{"d_model": 128, "n_kv_head": 2, "d_mlp": 512, "init": "normal", "init_std_qkv": 0.0606, "beta1": 0.95, "weight_decay": 0.032, "grad_clip": 2.0, "train_tokens": 128000000, "dataset": "wikipedia_en"}
Each number is 200 + 40 x the weight over its row's rms, rounded and kept within 0 to 999. Layers, rows and columns count from 0. The size before them is the row's rms in percent of the matrix's.

# layer 6 MLP up, 512x128, rms 0.265, rows 131-149, columns 0-127
098,199,148,190,209,191,186,171,189,232,166,174,224,193,205,159,215,244,149,155,227,132,193,183,279,179,235,209,232,184,200,146,232,171,235,176,167,216,228,232,171,182,184,168,132,145,140,236,189,179,142,162,242,308,199,149,302,142,149,210,201,170,231,220,164,178,184,216,138,211,197,131,192,223,254,193,270,196,145,179,180,168,203,223,174,158,143,191,197,274,179,277,238,173,203,171,222,170,137,290,214,134,183,256,186,180,150,228,180,172,304,306,206,163,179,209,170,178,205,164,234,176,178,223,210,227,252,257,221
098,210,191,201,190,165,190,270,168,228,291,233,201,129,229,255,202,250,144,232,205,154,220,170,204,233,131,246,239,173,309,166,185,284,206,196,263,201,246,202,259,182,166,196,242,272,138,200,221,191,200,271,146,204,139,111,228,252,198,177,246,210,223,181,180,202,194,257,205,199,246,220,198,107,204,234,264,214,256,200,127,211,231,209,145,180,188,175,150,167,257,197,153,167,236,201,241,166,228,277,240,223,181,217,218,175,248,218,206,183,221,190,155,232,175,179,264,209,204,175,133,221,250,236,172,275,153,192,202
097,217,170,172,191,227,190,247,150,210,262,179,197,216,248,242,213,176,189,201,223,224,58,211,173,245,152,246,169,197,229,187,242,174,258,263,217,222,150,165,204,214,242,167,275,213,221,220,156,217,150,174,215,126,260,142,204,182,259,238,152,169,148,196,210,188,196,140,259,192,253,166,197,200,155,232,211,209,125,231,264,181,212,229,155,252,212,257,244,199,230,242,223,282,196,166,211,284,183,165,147,150,187,214,214,197,158,147,140,244,170,193,211,170,265,208,152,234,206,206,150,200,123,150,202,217,156,192,292
106,202,207,309,164,139,225,241,208,234,285,181,204,171,144,210,182,170,134,252,165,152,161,195,259,179,222,138,228,240,208,182,249,230,278,204,213,203,135,201,236,188,247,273,262,204,187,203,230,185,261,154,164,167,195,130,145,191,243,154,179,207,163,130,148,226,239,244,176,169,168,172,261,235,206,200,142,129,208,216,126,209,163,211,235,201,128,232,140,241,208,201,234,236,163,170,208,173,166,146,230,219,206,246,173,184,178,139,192,122,224,207,153,228,125,219,160,200,217,164,176,118,225,181,187,189,148,215,171
106,163,282,227,185,242,144,186,174,230,201,218,168,239,177,189,227,244,148,266,233,214,240,112,185,137,246,179,180,165,252,125,146,196,182,204,188,158,192,174,220,213,198,218,278,236,230,197,238,125,141,215,234,225,191,224,143,185,245,234,219,195,268,148,171,229,177,184,189,201,244,182,197,128,117,157,192,288,194,174,163,210,154,202,265,152,210,217,203,202,229,151,223,197,136,201,279,187,236,152,176,138,244,254,201,221,147,212,197,193,144,169,235,224,148,197,151,148,232,186,202,105,190,124,216,201,234,124,212
100,227,189,167,206,148,206,170,185,201,227,313,192,112,197,185,302,221,225,142,190,217,291,219,158,180,177,119,196,154,229,161,195,240,212,222,215,266,230,182,226,167,159,190,225,199,239,184,245,151,280,193,168,182,174,116,136,159,196,230,226,189,153,174,210,215,235,220,190,166,260,131,234,189,156,171,157,243,230,162,125,133,255,218,228,191,213,127,165,164,163,209,135,192,218,210,250,199,194,236,218,243,177,165,227,243,172,154,229,176,215,204,126,227,124,191,257,208,200,225,236,220,144,143,204,174,243,246,244
100,211,113,210,217,200,146,174,195,197,199,190,268,156,176,232,173,221,193,228,327,229,197,150,188,131,132,158,168,169,222,247,218,219,199,189,129,133,202,176,153,176,167,177,196,212,236,220,242,216,176,256,190,247,167,275,191,227,137,234,133,194,158,168,250,212,313,179,174,198,160,205,187,218,183,216,217,196,193,175,208,227,203,182,184,314,226,180,240,201,183,172,221,204,173,152,218,227,165,311,264,107,148,192,141,201,256,243,242,144,272,210,211,189,207,200,162,198,205,228,158,168,203,187,198,226,157,214,258
100,241,216,226,116,266,235,180,168,172,190,198,175,177,178,242,234,198,194,129,228,239,198,147,151,312,217,225,196,188,192,237,158,201,218,192,211,230,214,170,178,280,294,189,174,165,204,186,229,196,301,166,210,160,162,250,219,189,245,192,222,236,201,196,196,231,162,177,135,192,229,185,193,209,219,166,148,240,189,154,181,159,245,223,239,236,260,213,202,213,209,205,144,181,200,125,203,159,178,235,214,176,193,233,122,244,206,162,324,208,208,186,263,239,176,106,182,146,205,115,224,170,166,232,120,130,182,244,188
102,189,244,203,275,176,158,205,110,235,154,154,147,223,140,164,163,152,194,207,230,243,205,197,202,187,236,178,168,219,158,255,256,173,168,178,150,181,174,154,265,217,254,207,215,246,200,180,150,224,203,184,264,222,275,164,227,188,186,202,231,171,129,171,172,165,224,147,131,240,245,191,178,241,186,117,256,162,238,188,242,159,177,217,215,236,153,180,200,90,158,151,216,232,188,187,297,155,132,187,240,210,188,209,233,256,203,177,144,228,202,236,198,193,269,238,155,172,265,249,187,249,232,195,249,267,164,206,251
098,196,219,215,252,248,195,179,199,221,152,252,178,170,139,177,170,213,219,192,240,228,103,216,179,200,215,231,148,140,167,224,189,183,248,181,211,181,143,203,250,223,223,174,253,207,233,164,197,253,175,105,161,163,223,171,166,179,167,196,133,262,206,169,250,203,216,225,186,174,189,190,212,203,204,203,174,247,144,242,148,179,186,196,259,258,129,296,188,270,190,256,218,263,266,273,145,218,246,228,188,194,268,229,149,235,226,269,194,143,130,194,269,246,178,198,89,201,171,241,234,183,216,191,181,269,196,203,158
098,216,241,176,236,192,212,254,144,217,226,230,225,166,191,131,268,197,215,181,217,221,192,172,180,191,131,208,204,150,231,182,203,212,191,164,222,230,162,170,216,158,230,244,156,221,163,213,236,134,202,271,218,264,119,160,115,180,340,199,276,163,181,194,216,231,239,187,181,143,167,197,238,146,292,257,153,191,230,149,160,265,211,192,233,189,152,155,214,214,214,211,166,207,202,154,210,245,236,200,178,225,95,136,228,270,184,195,224,272,190,258,203,245,178,199,167,197,170,148,246,131,156,190,188,216,214,164,183
093,153,229,140,129,171,199,234,218,195,236,249,142,186,149,246,184,288,195,143,194,130,219,177,192,261,249,224,153,146,128,222,172,241,245,253,259,205,205,137,213,200,194,172,183,175,234,190,250,195,217,246,247,247,225,194,182,274,161,189,96,178,152,210,214,186,300,268,204,93,180,267,264,149,216,189,185,192,193,150,159,231,198,235,192,261,169,184,197,212,225,183,227,182,157,233,209,194,227,207,238,256,221,218,211,198,210,102,248,238,138,199,211,156,209,254,191,196,189,254,206,177,227,166,212,161,211,258,190
099,184,180,110,138,218,166,179,98,176,213,217,274,304,220,235,220,230,242,200,183,157,263,193,208,276,214,201,148,214,170,196,195,194,248,187,207,199,155,211,187,182,203,219,191,195,194,126,186,259,190,175,282,221,141,250,156,145,144,190,201,184,176,147,227,152,114,155,265,202,216,248,170,177,270,206,232,281,258,166,171,182,182,226,160,183,223,270,156,237,215,165,216,196,186,218,188,101,208,208,144,249,150,181,216,244,215,202,200,235,237,179,180,276,195,251,219,216,243,247,172,178,268,149,204,185,183,239,177
098,148,182,257,188,182,223,155,159,228,234,173,128,234,231,174,130,264,276,194,201,227,153,187,289,76,193,176,166,174,205,210,163,198,229,225,221,156,214,237,161,288,167,171,259,225,209,200,172,229,203,154,298,258,172,223,186,260,166,239,100,212,213,221,209,242,136,245,231,193,258,149,217,258,222,202,148,200,151,177,191,182,227,239,241,186,184,180,160,267,141,208,207,243,280,166,183,193,238,147,197,206,164,146,180,216,179,195,188,193,195,213,226,178,173,170,166,208,265,176,186,146,163,193,231,150,146,229,244
094,103,222,229,212,103,220,223,173,264,195,200,253,254,177,166,187,263,147,228,246,144,240,176,214,189,155,191,228,194,181,266,219,158,165,254,220,156,184,223,183,169,177,181,216,267,240,179,273,170,227,265,186,237,175,237,193,191,249,248,197,150,121,195,218,239,184,131,243,210,224,117,207,185,179,226,145,164,193,251,148,185,214,185,130,215,179,192,245,230,149,185,235,227,153,95,129,200,200,260,206,181,235,180,268,238,211,215,254,165,190,201,164,163,213,200,142,109,176,197,171,201,234,223,150,136,171,218,172
096,249,236,210,202,149,159,203,183,139,180,185,173,190,169,237,256,218,193,224,191,209,312,146,162,154,166,148,223,162,205,208,175,252,215,258,216,191,196,246,229,238,162,206,291,197,210,306,154,262,278,261,226,196,203,247,186,183,196,212,211,166,299,221,220,187,226,236,116,202,221,202,200,140,234,170,262,188,126,154,202,220,160,222,224,168,154,94,187,188,187,182,261,193,216,238,224,224,296,212,218,295,212,240,205,201,214,169,152,221,210,231,203,217,194,153,130,187,198,224,201,216,210,200,181,147,214,119,201
097,295,233,157,185,220,237,230,235,222,198,208,183,183,204,250,183,174,211,218,252,196,257,181,294,194,206,204,232,228,237,178,157,134,211,129,159,262,89,234,246,151,281,180,261,177,230,130,182,188,177,144,207,176,247,198,196,233,151,264,196,227,220,209,257,234,212,224,174,193,194,238,201,169,216,173,200,206,161,246,172,160,274,182,174,186,220,208,243,171,175,199,168,180,214,132,220,226,182,303,220,185,172,189,153,166,226,221,207,227,224,149,147,164,192,173,260,203,149,218,133,296,290,239,227,201,251,226,132
102,175,149,125,157,168,243,199,180,185,181,262,245,158,214,210,186,114,214,187,192,269,195,142,137,176,211,196,212,213,214,181,175,200,167,140,277,226,228,210,339,181,177,259,152,206,183,182,274,168,185,200,164,229,217,74,152,202,175,234,232,158,213,212,198,169,244,214,102,162,170,179,227,208,225,198,166,227,256,190,145,169,206,154,179,170,111,155,252,241,204,171,189,202,197,141,171,189,228,148,168,241,226,212,230,249,246,267,199,179,160,135,189,186,217,200,201,244,256,215,209,229,213,246,247,267,179,197,183
099,245,199,134,138,126,198,188,233,260,197,247,221,193,282,217,197,151,282,180,205,234,246,204,220,208,202,260,135,282,246,166,203,261,147,241,212,295,281,238,259,180,230,209,159,265,214,218,170,166,186,208,209,229,217,183,217,205,235,238,221,227,142,190,112,251,228,154,262,210,207,207,123,286,238,166,247,223,211,218,262,171,206,121,198,199,175,203,210,191,230,218,203,176,183,212,214,172,151,213,148,282,248,201,196,255,189,198,196,141,233,267,238,237,226,155,211,184,140,265,178,191,217,200,226,197,177,189,157
# layer 6 MLP down (transposed), 512x128, rms 0.25, rows 131-148, columns 0-127
095,114,219,241,215,254,195,207,120,196,203,201,204,160,172,211,186,146,281,186,163,194,263,215,158,223,256,216,175,177,218,205,212,131,136,161,164,185,191,145,155,285,237,326,162,245,161,206,228,118,219,245,204,179,189,135,179,286,228,205,221,238,237,230,192,154,177,172,164,219,156,180,213,203,219,128,208,183,184,172,172,203,217,184,238,191,237,222,222,143,172,209,316,255,179,200,239,104,253,245,188,260,203,220,146,200,186,168,178,198,168,213,177,229,206,188,196,234,173,176,186,244,183,142,231,202,192,145,278
097,178,210,193,125,168,251,215,163,185,219,208,173,202,270,206,152,176,200,279,225,152,199,277,167,209,161,248,188,184,193,204,177,187,250,212,228,224,126,118,147,143,220,243,197,212,171,253,226,126,210,206,140,180,175,188,184,245,266,207,268,154,202,216,220,160,210,131,191,201,231,173,206,134,165,197,270,75,177,166,194,223,223,225,227,136,160,259,209,214,194,232,161,237,168,242,259,164,232,232,216,278,189,281,224,154,179,187,198,217,220,157,217,164,195,204,167,250,219,202,307,249,176,179,257,213,231,158,150
100,187,224,207,223,265,204,244,233,265,167,199,196,210,169,139,188,209,191,167,231,119,231,218,144,234,137,156,248,145,207,220,226,133,236,197,227,265,216,191,247,154,170,213,325,196,228,248,154,181,184,161,120,198,173,201,165,237,217,169,207,170,241,154,155,191,303,187,229,196,256,235,213,252,162,190,189,230,171,216,159,151,248,215,166,175,200,175,153,196,174,232,179,255,178,211,217,147,219,181,160,282,156,196,110,228,210,208,115,245,95,173,179,169,202,176,114,203,166,199,230,206,243,172,230,171,220,167,232
102,234,156,183,279,187,220,235,204,131,182,211,199,228,174,278,216,189,231,190,214,121,133,130,219,179,180,206,112,217,204,186,212,147,232,265,156,247,161,184,140,203,282,349,166,186,179,164,147,206,191,211,166,231,189,250,150,209,240,184,174,229,167,195,143,231,253,211,181,224,208,202,235,211,152,176,273,218,175,196,176,198,179,221,194,248,213,164,208,187,198,269,246,297,169,104,175,217,222,166,139,166,222,210,223,136,190,228,196,197,163,233,286,223,190,161,194,197,191,234,213,190,167,162,156,129,177,161,183
097,117,157,170,203,206,237,143,254,244,217,220,210,237,214,155,332,209,172,185,200,180,212,278,192,148,248,257,214,245,231,150,165,170,252,196,198,212,244,179,179,132,261,326,196,250,148,178,194,273,161,163,205,178,230,267,124,155,162,199,226,164,185,153,112,184,182,205,175,163,156,229,160,146,148,188,249,229,169,240,199,182,231,153,218,275,177,224,166,195,192,176,250,202,189,150,258,179,182,226,220,183,233,174,172,231,197,217,208,200,157,142,200,189,184,218,198,198,232,165,121,210,177,122,227,193,187,176,233
102,160,271,279,197,213,212,176,157,175,244,277,233,236,137,189,270,162,184,261,240,175,170,217,232,147,169,178,267,210,267,129,174,199,186,229,184,44,206,218,159,170,172,199,213,239,239,190,180,263,232,210,205,157,203,206,147,183,176,208,181,167,299,116,168,206,161,179,213,185,183,232,236,178,195,222,187,200,184,143,194,192,174,130,197,227,180,158,140,234,197,223,188,203,203,210,167,238,187,142,277,288,204,174,159,226,185,208,237,228,182,192,185,174,122,183,258,136,201,238,186,176,196,211,162,213,290,221,218
106,289,252,179,200,162,200,257,189,124,187,175,288,151,188,201,227,167,238,253,221,245,149,191,178,218,212,164,259,182,160,183,212,154,165,159,204,278,80,220,260,184,137,226,112,224,242,158,183,234,217,215,165,201,263,213,232,206,106,200,176,195,201,170,201,302,183,176,200,176,191,197,242,153,219,188,194,194,161,189,244,238,193,238,228,229,197,169,195,229,177,217,282,220,211,207,239,259,209,182,172,213,245,178,76,224,195,221,201,215,158,205,190,168,244,206,178,254,201,122,172,198,247,225,225,127,166,248,202
107,180,235,276,161,164,232,174,212,191,167,190,204,227,194,244,183,215,189,264,118,152,224,240,208,139,215,207,220,169,203,194,179,120,208,218,208,217,192,221,228,98,262,184,238,221,261,216,246,155,70,208,211,238,208,205,200,243,267,178,230,241,283,200,256,205,167,245,213,322,183,134,237,171,157,219,202,251,208,205,195,188,123,277,194,169,153,190,191,276,177,204,197,262,208,209,185,176,183,196,265,194,221,228,109,218,209,214,234,219,189,228,201,237,182,161,201,243,230,162,242,220,219,289,224,214,231,235,243
104,157,194,184,225,219,159,121,175,190,168,169,212,294,157,129,191,204,244,243,186,207,177,217,226,162,300,205,240,171,176,204,155,220,218,208,192,223,228,197,252,138,192,131,215,212,212,202,187,167,289,235,156,192,195,118,206,226,171,208,255,130,144,261,144,208,218,126,165,178,192,189,203,192,130,190,183,179,199,275,234,124,199,195,218,226,183,191,235,141,166,194,215,169,126,244,275,203,186,199,190,170,228,212,239,262,190,200,222,192,156,213,149,178,239,239,236,188,256,168,87,252,265,147,205,216,125,174,243
096,155,269,185,219,240,176,245,164,225,179,169,222,223,208,181,204,252,155,251,183,216,190,206,142,172,249,155,227,279,157,268,159,237,252,208,239,223,243,197,261,184,189,193,222,205,218,184,110,108,188,176,165,161,236,198,221,157,270,190,143,151,230,287,196,274,245,174,150,131,152,137,250,204,132,224,142,194,205,184,184,199,186,191,153,179,131,171,217,217,191,174,153,114,210,153,276,194,208,263,178,163,202,212,224,192,226,186,232,267,244,208,222,281,206,245,218,193,127,244,234,226,172,181,229,213,199,237,151
095,67,235,187,147,247,239,213,201,203,171,194,195,254,265,196,132,237,209,165,141,234,255,148,164,259,179,249,141,168,138,191,196,261,140,263,247,238,169,159,206,206,166,182,207,161,196,260,218,238,275,243,246,198,301,232,202,218,180,220,193,174,238,256,193,164,149,183,231,172,219,233,219,132,199,176,207,204,189,203,168,193,222,158,175,236,198,174,192,205,160,214,134,228,173,168,174,189,247,206,223,139,226,168,233,221,232,142,166,151,286,206,167,109,209,213,275,183,233,216,196,258,246,216,146,236,152,183,235
092,177,216,211,226,192,148,216,125,183,293,167,203,170,180,178,245,254,238,224,166,206,180,161,295,209,149,156,212,209,251,179,152,129,234,249,232,126,117,160,186,253,216,143,169,215,156,279,264,145,173,252,268,227,196,218,195,181,267,203,138,273,263,167,181,228,190,215,179,154,215,217,227,237,215,251,148,155,217,235,232,211,245,141,165,203,260,220,234,216,239,194,194,140,203,274,160,182,197,256,252,185,211,176,221,176,114,224,233,226,196,235,210,272,167,188,154,163,220,184,215,254,199,179,161,196,223,227,238
100,227,144,188,188,271,145,196,251,249,272,181,248,218,229,289,224,184,273,206,225,195,276,171,141,152,151,169,221,208,218,241,265,179,211,246,195,287,228,189,263,265,251,167,188,179,156,209,164,229,119,243,223,198,180,253,198,263,210,172,193,155,142,167,139,137,241,153,237,239,203,207,184,147,250,187,185,248,127,177,131,200,162,187,174,180,229,153,163,175,209,232,188,231,164,185,211,184,189,239,195,179,212,231,154,140,242,215,209,197,197,204,179,175,260,292,231,178,211,169,129,210,234,170,113,221,196,248,211
097,197,204,197,170,244,175,245,148,104,288,233,229,198,136,185,99,170,203,197,146,216,232,166,188,200,214,174,230,185,139,235,212,204,127,230,250,314,199,160,193,217,232,205,130,186,152,172,256,151,186,202,185,221,193,186,233,179,251,219,168,255,201,257,132,207,199,182,230,242,186,192,121,236,199,203,202,166,197,185,180,192,158,226,242,229,221,195,137,170,148,198,231,153,212,200,195,222,207,188,241,183,216,229,227,192,224,205,250,155,194,217,186,283,264,203,194,187,71,210,141,230,239,177,207,220,181,252,73
099,156,116,201,139,200,186,197,225,269,142,234,190,218,245,101,197,152,226,195,163,113,127,160,153,250,240,191,185,193,145,210,198,141,183,147,289,238,162,174,139,202,174,203,179,192,169,182,178,109,193,232,212,211,243,208,187,254,177,169,209,203,191,230,248,219,141,236,211,239,225,124,139,218,178,185,239,186,204,223,210,198,238,252,197,224,121,204,128,245,267,178,195,129,245,247,178,225,186,209,185,192,236,210,149,198,239,187,224,264,237,206,218,163,231,276,244,164,107,205,217,261,166,225,186,263,208,182,194
100,277,260,233,221,172,159,136,202,192,191,218,168,231,236,237,234,225,228,250,170,237,206,195,190,246,202,225,180,196,242,167,209,166,142,216,225,151,214,235,150,184,224,116,220,169,265,211,196,193,228,189,234,207,135,162,232,181,212,172,235,220,233,176,233,270,201,166,184,210,168,197,178,168,146,236,263,187,136,213,179,199,145,200,236,246,237,226,304,263,184,236,173,173,177,153,176,150,243,255,245,220,179,305,223,165,154,116,224,181,160,306,203,121,239,290,208,166,265,203,126,177,213,145,191,192,189,210,217
095,244,180,181,193,219,208,223,195,172,192,247,171,231,195,174,188,213,210,119,207,177,164,131,253,183,145,151,237,151,209,169,163,268,195,203,213,183,254,161,165,133,234,186,172,182,149,210,221,251,196,177,217,271,208,229,146,111,235,161,220,227,119,171,121,200,143,144,331,256,202,251,240,175,241,298,203,206,245,224,121,129,103,186,185,210,252,153,225,186,173,143,190,221,202,207,154,194,219,211,222,136,200,214,220,158,250,201,214,227,158,202,240,191,259,212,176,203,213,217,243,173,209,226,253,143,184,181,173
097,222,254,185,180,190,191,195,198,89,241,147,237,178,150,92,226,238,224,192,263,213,176,136,225,182,170,219,210,135,118,179,168,222,143,196,274,236,252,237,190,192,178,215,226,202,171,221,220,265,288,160,294,206,143,198,190,143,201,196,228,187,203,171,192,228,209,138,136,203,218,192,211,162,231,164,210,243,244,219,245,204,214,252,272,200,258,128,175,248,294,193,188,197,240,228,225,164,151,123,234,254,289,210,201,176,161,217,143,227,222,193,174,216,173,156,205,160,184,164,219,233,172,224,184,182,199,156,168
# layer 6 MLP gate, 512x128, rms 0.28, rows 132-149, columns 0-127
105,149,153,174,167,270,222,153,202,191,224,213,177,263,137,199,186,93,152,214,180,202,245,277,280,201,211,201,160,177,194,164,195,128,208,197,215,170,142,210,206,202,177,179,211,189,181,242,241,238,182,139,226,200,236,242,229,208,210,212,231,149,124,220,187,234,241,174,180,199,200,142,216,249,181,147,266,150,222,175,276,228,159,221,231,266,249,208,151,249,141,196,244,223,237,219,220,235,147,159,188,315,228,257,171,266,171,164,198,171,145,129,254,261,246,183,118,191,228,185,173,162,160,175,217,186,202,200,245
102,187,173,247,173,221,251,269,182,189,184,217,92,219,218,175,164,204,257,224,164,193,172,216,248,174,108,151,167,174,264,259,204,201,217,165,175,229,225,224,194,163,160,163,244,234,172,165,162,260,237,151,232,143,194,202,219,217,158,236,155,129,253,225,255,155,224,275,226,214,258,191,225,222,230,125,143,207,252,211,230,119,207,241,164,129,204,139,249,117,254,285,227,246,181,182,179,154,155,227,250,191,124,206,201,261,229,220,181,223,202,194,248,203,226,218,247,173,227,229,178,214,201,260,178,245,246,191,194
102,105,175,214,201,226,225,172,129,152,180,218,221,252,152,170,153,238,173,163,149,223,212,183,195,212,145,260,238,201,96,175,160,238,193,177,183,163,233,218,287,207,123,190,197,192,220,178,198,233,199,246,277,177,201,240,220,149,174,187,165,210,163,229,211,228,242,200,226,223,257,211,115,134,223,174,273,181,178,179,264,203,179,243,140,222,190,145,196,221,260,235,257,201,249,269,106,130,192,197,195,190,219,210,246,197,238,222,251,134,212,259,137,243,191,228,159,253,167,209,291,217,178,170,184,222,182,169,224
097,231,178,280,223,170,204,218,224,213,225,163,251,236,176,268,182,149,251,151,278,266,188,236,265,252,114,203,169,283,148,205,236,212,212,195,245,225,226,194,197,154,170,113,180,207,221,144,204,156,235,190,178,180,237,115,229,215,171,200,211,191,200,252,249,205,267,195,158,208,183,217,167,211,209,226,211,155,228,152,173,149,135,219,124,162,196,243,200,224,268,204,191,185,245,212,132,213,210,164,203,231,191,158,248,201,198,235,195,243,232,232,177,149,196,159,289,224,120,121,228,201,208,223,204,174,163,279,108
094,229,208,192,174,158,197,215,183,143,275,192,232,210,233,234,208,189,179,33,199,121,202,198,162,203,222,219,209,230,175,211,133,236,209,239,196,228,224,224,277,252,203,202,174,149,217,175,212,206,154,196,205,170,234,169,160,246,172,184,221,213,191,203,198,191,190,201,194,202,129,164,220,213,307,169,208,156,162,238,191,171,48,231,293,169,217,121,174,174,183,232,277,120,194,163,247,242,130,161,224,204,198,208,226,225,201,182,201,240,189,168,182,218,192,197,141,200,264,228,190,223,257,135,173,199,177,173,213
106,204,127,257,230,199,214,235,230,197,238,189,175,176,243,212,212,206,255,160,134,193,128,173,233,156,167,186,187,142,214,224,241,188,160,138,187,206,122,154,194,235,260,251,200,309,188,158,175,163,243,203,191,214,166,247,220,161,220,165,186,177,168,168,162,193,221,260,227,201,270,142,162,169,164,221,252,195,182,234,256,297,156,266,249,220,233,204,215,216,287,251,287,158,163,178,245,264,187,203,243,171,163,227,174,193,264,168,116,215,162,190,195,232,167,163,163,217,155,192,213,202,198,227,174,127,159,258,163
099,115,234,230,160,121,232,238,236,176,259,185,173,146,226,217,200,181,191,188,201,193,238,259,255,215,215,215,206,169,246,134,179,134,182,179,239,226,187,308,221,160,212,214,217,222,198,252,250,226,151,185,202,202,172,178,223,231,246,211,196,219,267,191,232,264,222,215,109,250,288,129,143,219,145,170,202,210,239,192,231,131,152,253,218,195,144,205,188,206,190,265,172,268,180,137,145,201,200,133,249,252,189,183,151,251,208,201,241,234,252,241,207,190,153,196,172,222,117,155,181,178,175,225,210,157,133,195,258
098,256,161,155,230,224,223,180,163,222,119,268,219,267,167,160,212,219,182,248,168,188,190,235,191,212,253,184,143,200,160,225,150,155,248,187,215,190,233,167,110,228,234,208,208,182,258,209,195,127,260,241,187,144,225,197,176,202,247,233,189,207,170,286,122,175,205,232,167,150,211,187,132,144,138,208,241,201,240,286,209,202,201,226,250,226,165,183,213,178,194,162,209,119,126,251,212,253,183,132,129,171,250,185,224,148,243,254,245,268,193,155,155,226,248,201,250,200,160,186,156,254,153,159,160,192,178,167,196
102,177,124,118,155,166,229,233,166,203,246,180,162,280,237,219,247,171,168,203,190,163,229,244,175,226,224,165,137,182,236,219,255,173,218,225,126,156,226,165,229,186,172,154,195,164,223,269,229,198,273,175,243,213,224,278,167,236,148,171,249,242,119,178,257,207,234,294,261,251,229,230,173,140,222,172,161,183,168,290,135,263,179,171,199,199,205,202,152,170,153,250,245,228,256,197,156,217,233,224,220,273,213,167,201,173,221,166,166,174,176,158,119,189,160,214,176,235,184,176,143,221,177,208,218,158,167,179,239
096,159,289,237,221,175,151,189,234,265,175,191,259,178,172,235,238,187,188,229,202,200,191,142,179,179,205,177,175,218,196,158,221,175,279,200,187,284,211,193,193,143,212,261,208,177,199,191,175,218,168,204,179,233,195,174,210,269,213,211,216,231,147,151,177,218,186,149,208,202,275,234,255,177,247,152,247,218,184,161,214,199,230,242,246,254,137,215,157,236,233,211,251,285,222,160,207,289,126,203,214,124,140,301,201,223,206,225,273,239,181,153,186,213,218,145,165,247,175,140,259,159,118,216,199,122,182,142,241
095,200,200,186,250,208,221,180,175,238,237,272,217,219,171,221,173,236,217,196,238,153,149,144,210,189,198,192,235,165,255,232,242,192,271,144,235,212,298,190,229,213,239,197,189,286,235,220,246,103,235,241,245,101,275,216,189,234,245,182,199,203,188,187,196,190,231,277,189,204,232,237,178,149,264,209,183,200,190,208,127,180,219,226,176,183,239,207,232,203,264,154,159,102,160,260,197,204,171,276,183,213,183,176,203,190,214,145,168,108,209,142,190,132,261,229,170,225,235,202,141,117,237,225,193,162,210,165,242
102,198,159,204,305,258,261,150,211,185,153,197,260,159,201,267,200,158,112,212,239,216,157,167,213,281,241,189,216,236,201,238,211,240,236,206,296,225,222,136,181,237,214,201,155,235,197,223,228,249,138,242,265,202,228,224,211,233,134,131,223,168,130,191,94,142,245,182,273,257,180,235,215,171,259,174,253,168,185,254,174,146,172,187,241,196,212,195,288,212,211,182,184,188,202,187,200,159,231,249,199,256,189,271,195,174,159,218,173,188,201,198,235,219,199,202,262,179,190,151,197,214,152,136,211,213,176,236,176
100,213,184,186,226,179,181,120,213,146,260,205,248,211,245,263,185,208,182,160,223,201,182,169,221,134,207,244,219,155,237,215,212,303,197,193,171,189,200,273,184,237,261,223,189,275,167,232,188,147,117,240,246,231,254,156,286,254,159,228,177,254,259,292,186,205,252,310,185,177,175,148,188,184,215,220,207,157,209,222,202,193,189,184,202,197,140,226,190,139,107,212,173,176,229,202,160,222,139,221,137,221,207,161,181,214,178,214,182,170,163,167,256,239,248,152,188,241,193,237,239,273,198,244,247,242,187,176,253
099,239,225,192,194,166,173,203,207,245,251,209,231,307,177,212,162,215,193,139,199,188,124,233,260,155,223,226,256,159,233,155,219,153,176,199,166,145,272,146,172,166,212,218,182,104,251,186,233,189,224,203,114,133,183,219,183,233,262,217,182,175,209,180,290,159,191,242,128,234,188,211,210,240,143,128,256,181,144,181,174,241,226,227,159,153,214,234,227,237,152,199,178,189,214,218,285,203,283,177,223,197,238,243,180,173,199,217,185,178,200,226,201,210,245,180,189,123,197,122,225,151,161,196,314,172,205,199,197
096,269,219,124,234,211,165,196,260,160,206,234,169,232,202,178,176,191,131,161,229,263,234,226,157,260,108,241,159,235,197,277,222,191,165,182,158,105,215,222,266,153,215,186,284,273,240,203,217,241,249,157,257,237,184,250,255,175,162,260,215,217,222,206,196,226,197,181,196,250,130,227,120,208,178,170,259,249,185,199,179,120,158,176,182,236,289,214,175,187,225,179,198,233,184,202,208,189,246,221,186,193,185,199,204,192,204,150,190,278,228,209,190,183,170,100,237,242,170,217,181,170,197,220,243,196,245,127,244
104,211,245,205,208,141,126,174,215,190,231,172,254,239,191,177,193,241,218,200,222,241,191,247,200,186,229,195,204,191,176,200,162,193,268,147,111,171,135,169,233,157,198,166,203,210,220,79,205,233,170,151,144,191,250,205,180,213,167,287,239,119,227,199,241,206,193,242,159,229,231,219,155,244,204,142,209,279,197,240,264,208,196,222,232,182,219,126,207,179,188,289,205,176,283,196,230,166,239,170,190,214,204,210,163,234,324,251,181,172,213,107,156,174,236,138,159,218,211,177,186,208,222,213,120,187,151,224,179
098,216,187,215,198,190,144,177,189,182,198,231,213,169,127,189,180,181,181,169,147,219,181,134,234,149,122,228,263,187,181,178,281,128,157,239,271,204,189,239,216,236,164,274,222,140,204,191,177,255,200,166,239,104,159,156,239,159,210,236,328,223,203,202,228,238,296,196,154,163,190,305,217,174,215,224,217,144,190,225,197,205,192,281,195,174,192,247,204,151,161,233,177,218,189,195,196,219,126,189,213,237,222,223,191,178,205,142,271,171,238,180,246,210,235,167,150,136,222,270,176,177,182,221,199,174,171,251,163
100,151,206,220,172,245,239,216,175,217,208,221,219,189,232,235,144,226,208,199,228,181,124,181,181,231,112,189,184,240,213,187,189,232,238,234,193,222,207,161,93,210,246,197,246,180,245,128,173,191,179,181,245,194,141,188,169,219,231,207,186,225,196,267,192,178,237,246,289,176,234,207,135,86,217,220,194,149,260,164,251,142,206,223,245,259,252,279,203,214,206,188,208,160,155,266,312,181,254,185,154,212,241,250,138,141,111,243,227,224,193,271,202,207,243,162,160,205,196,198,169,208,187,215,195,178,175,206,137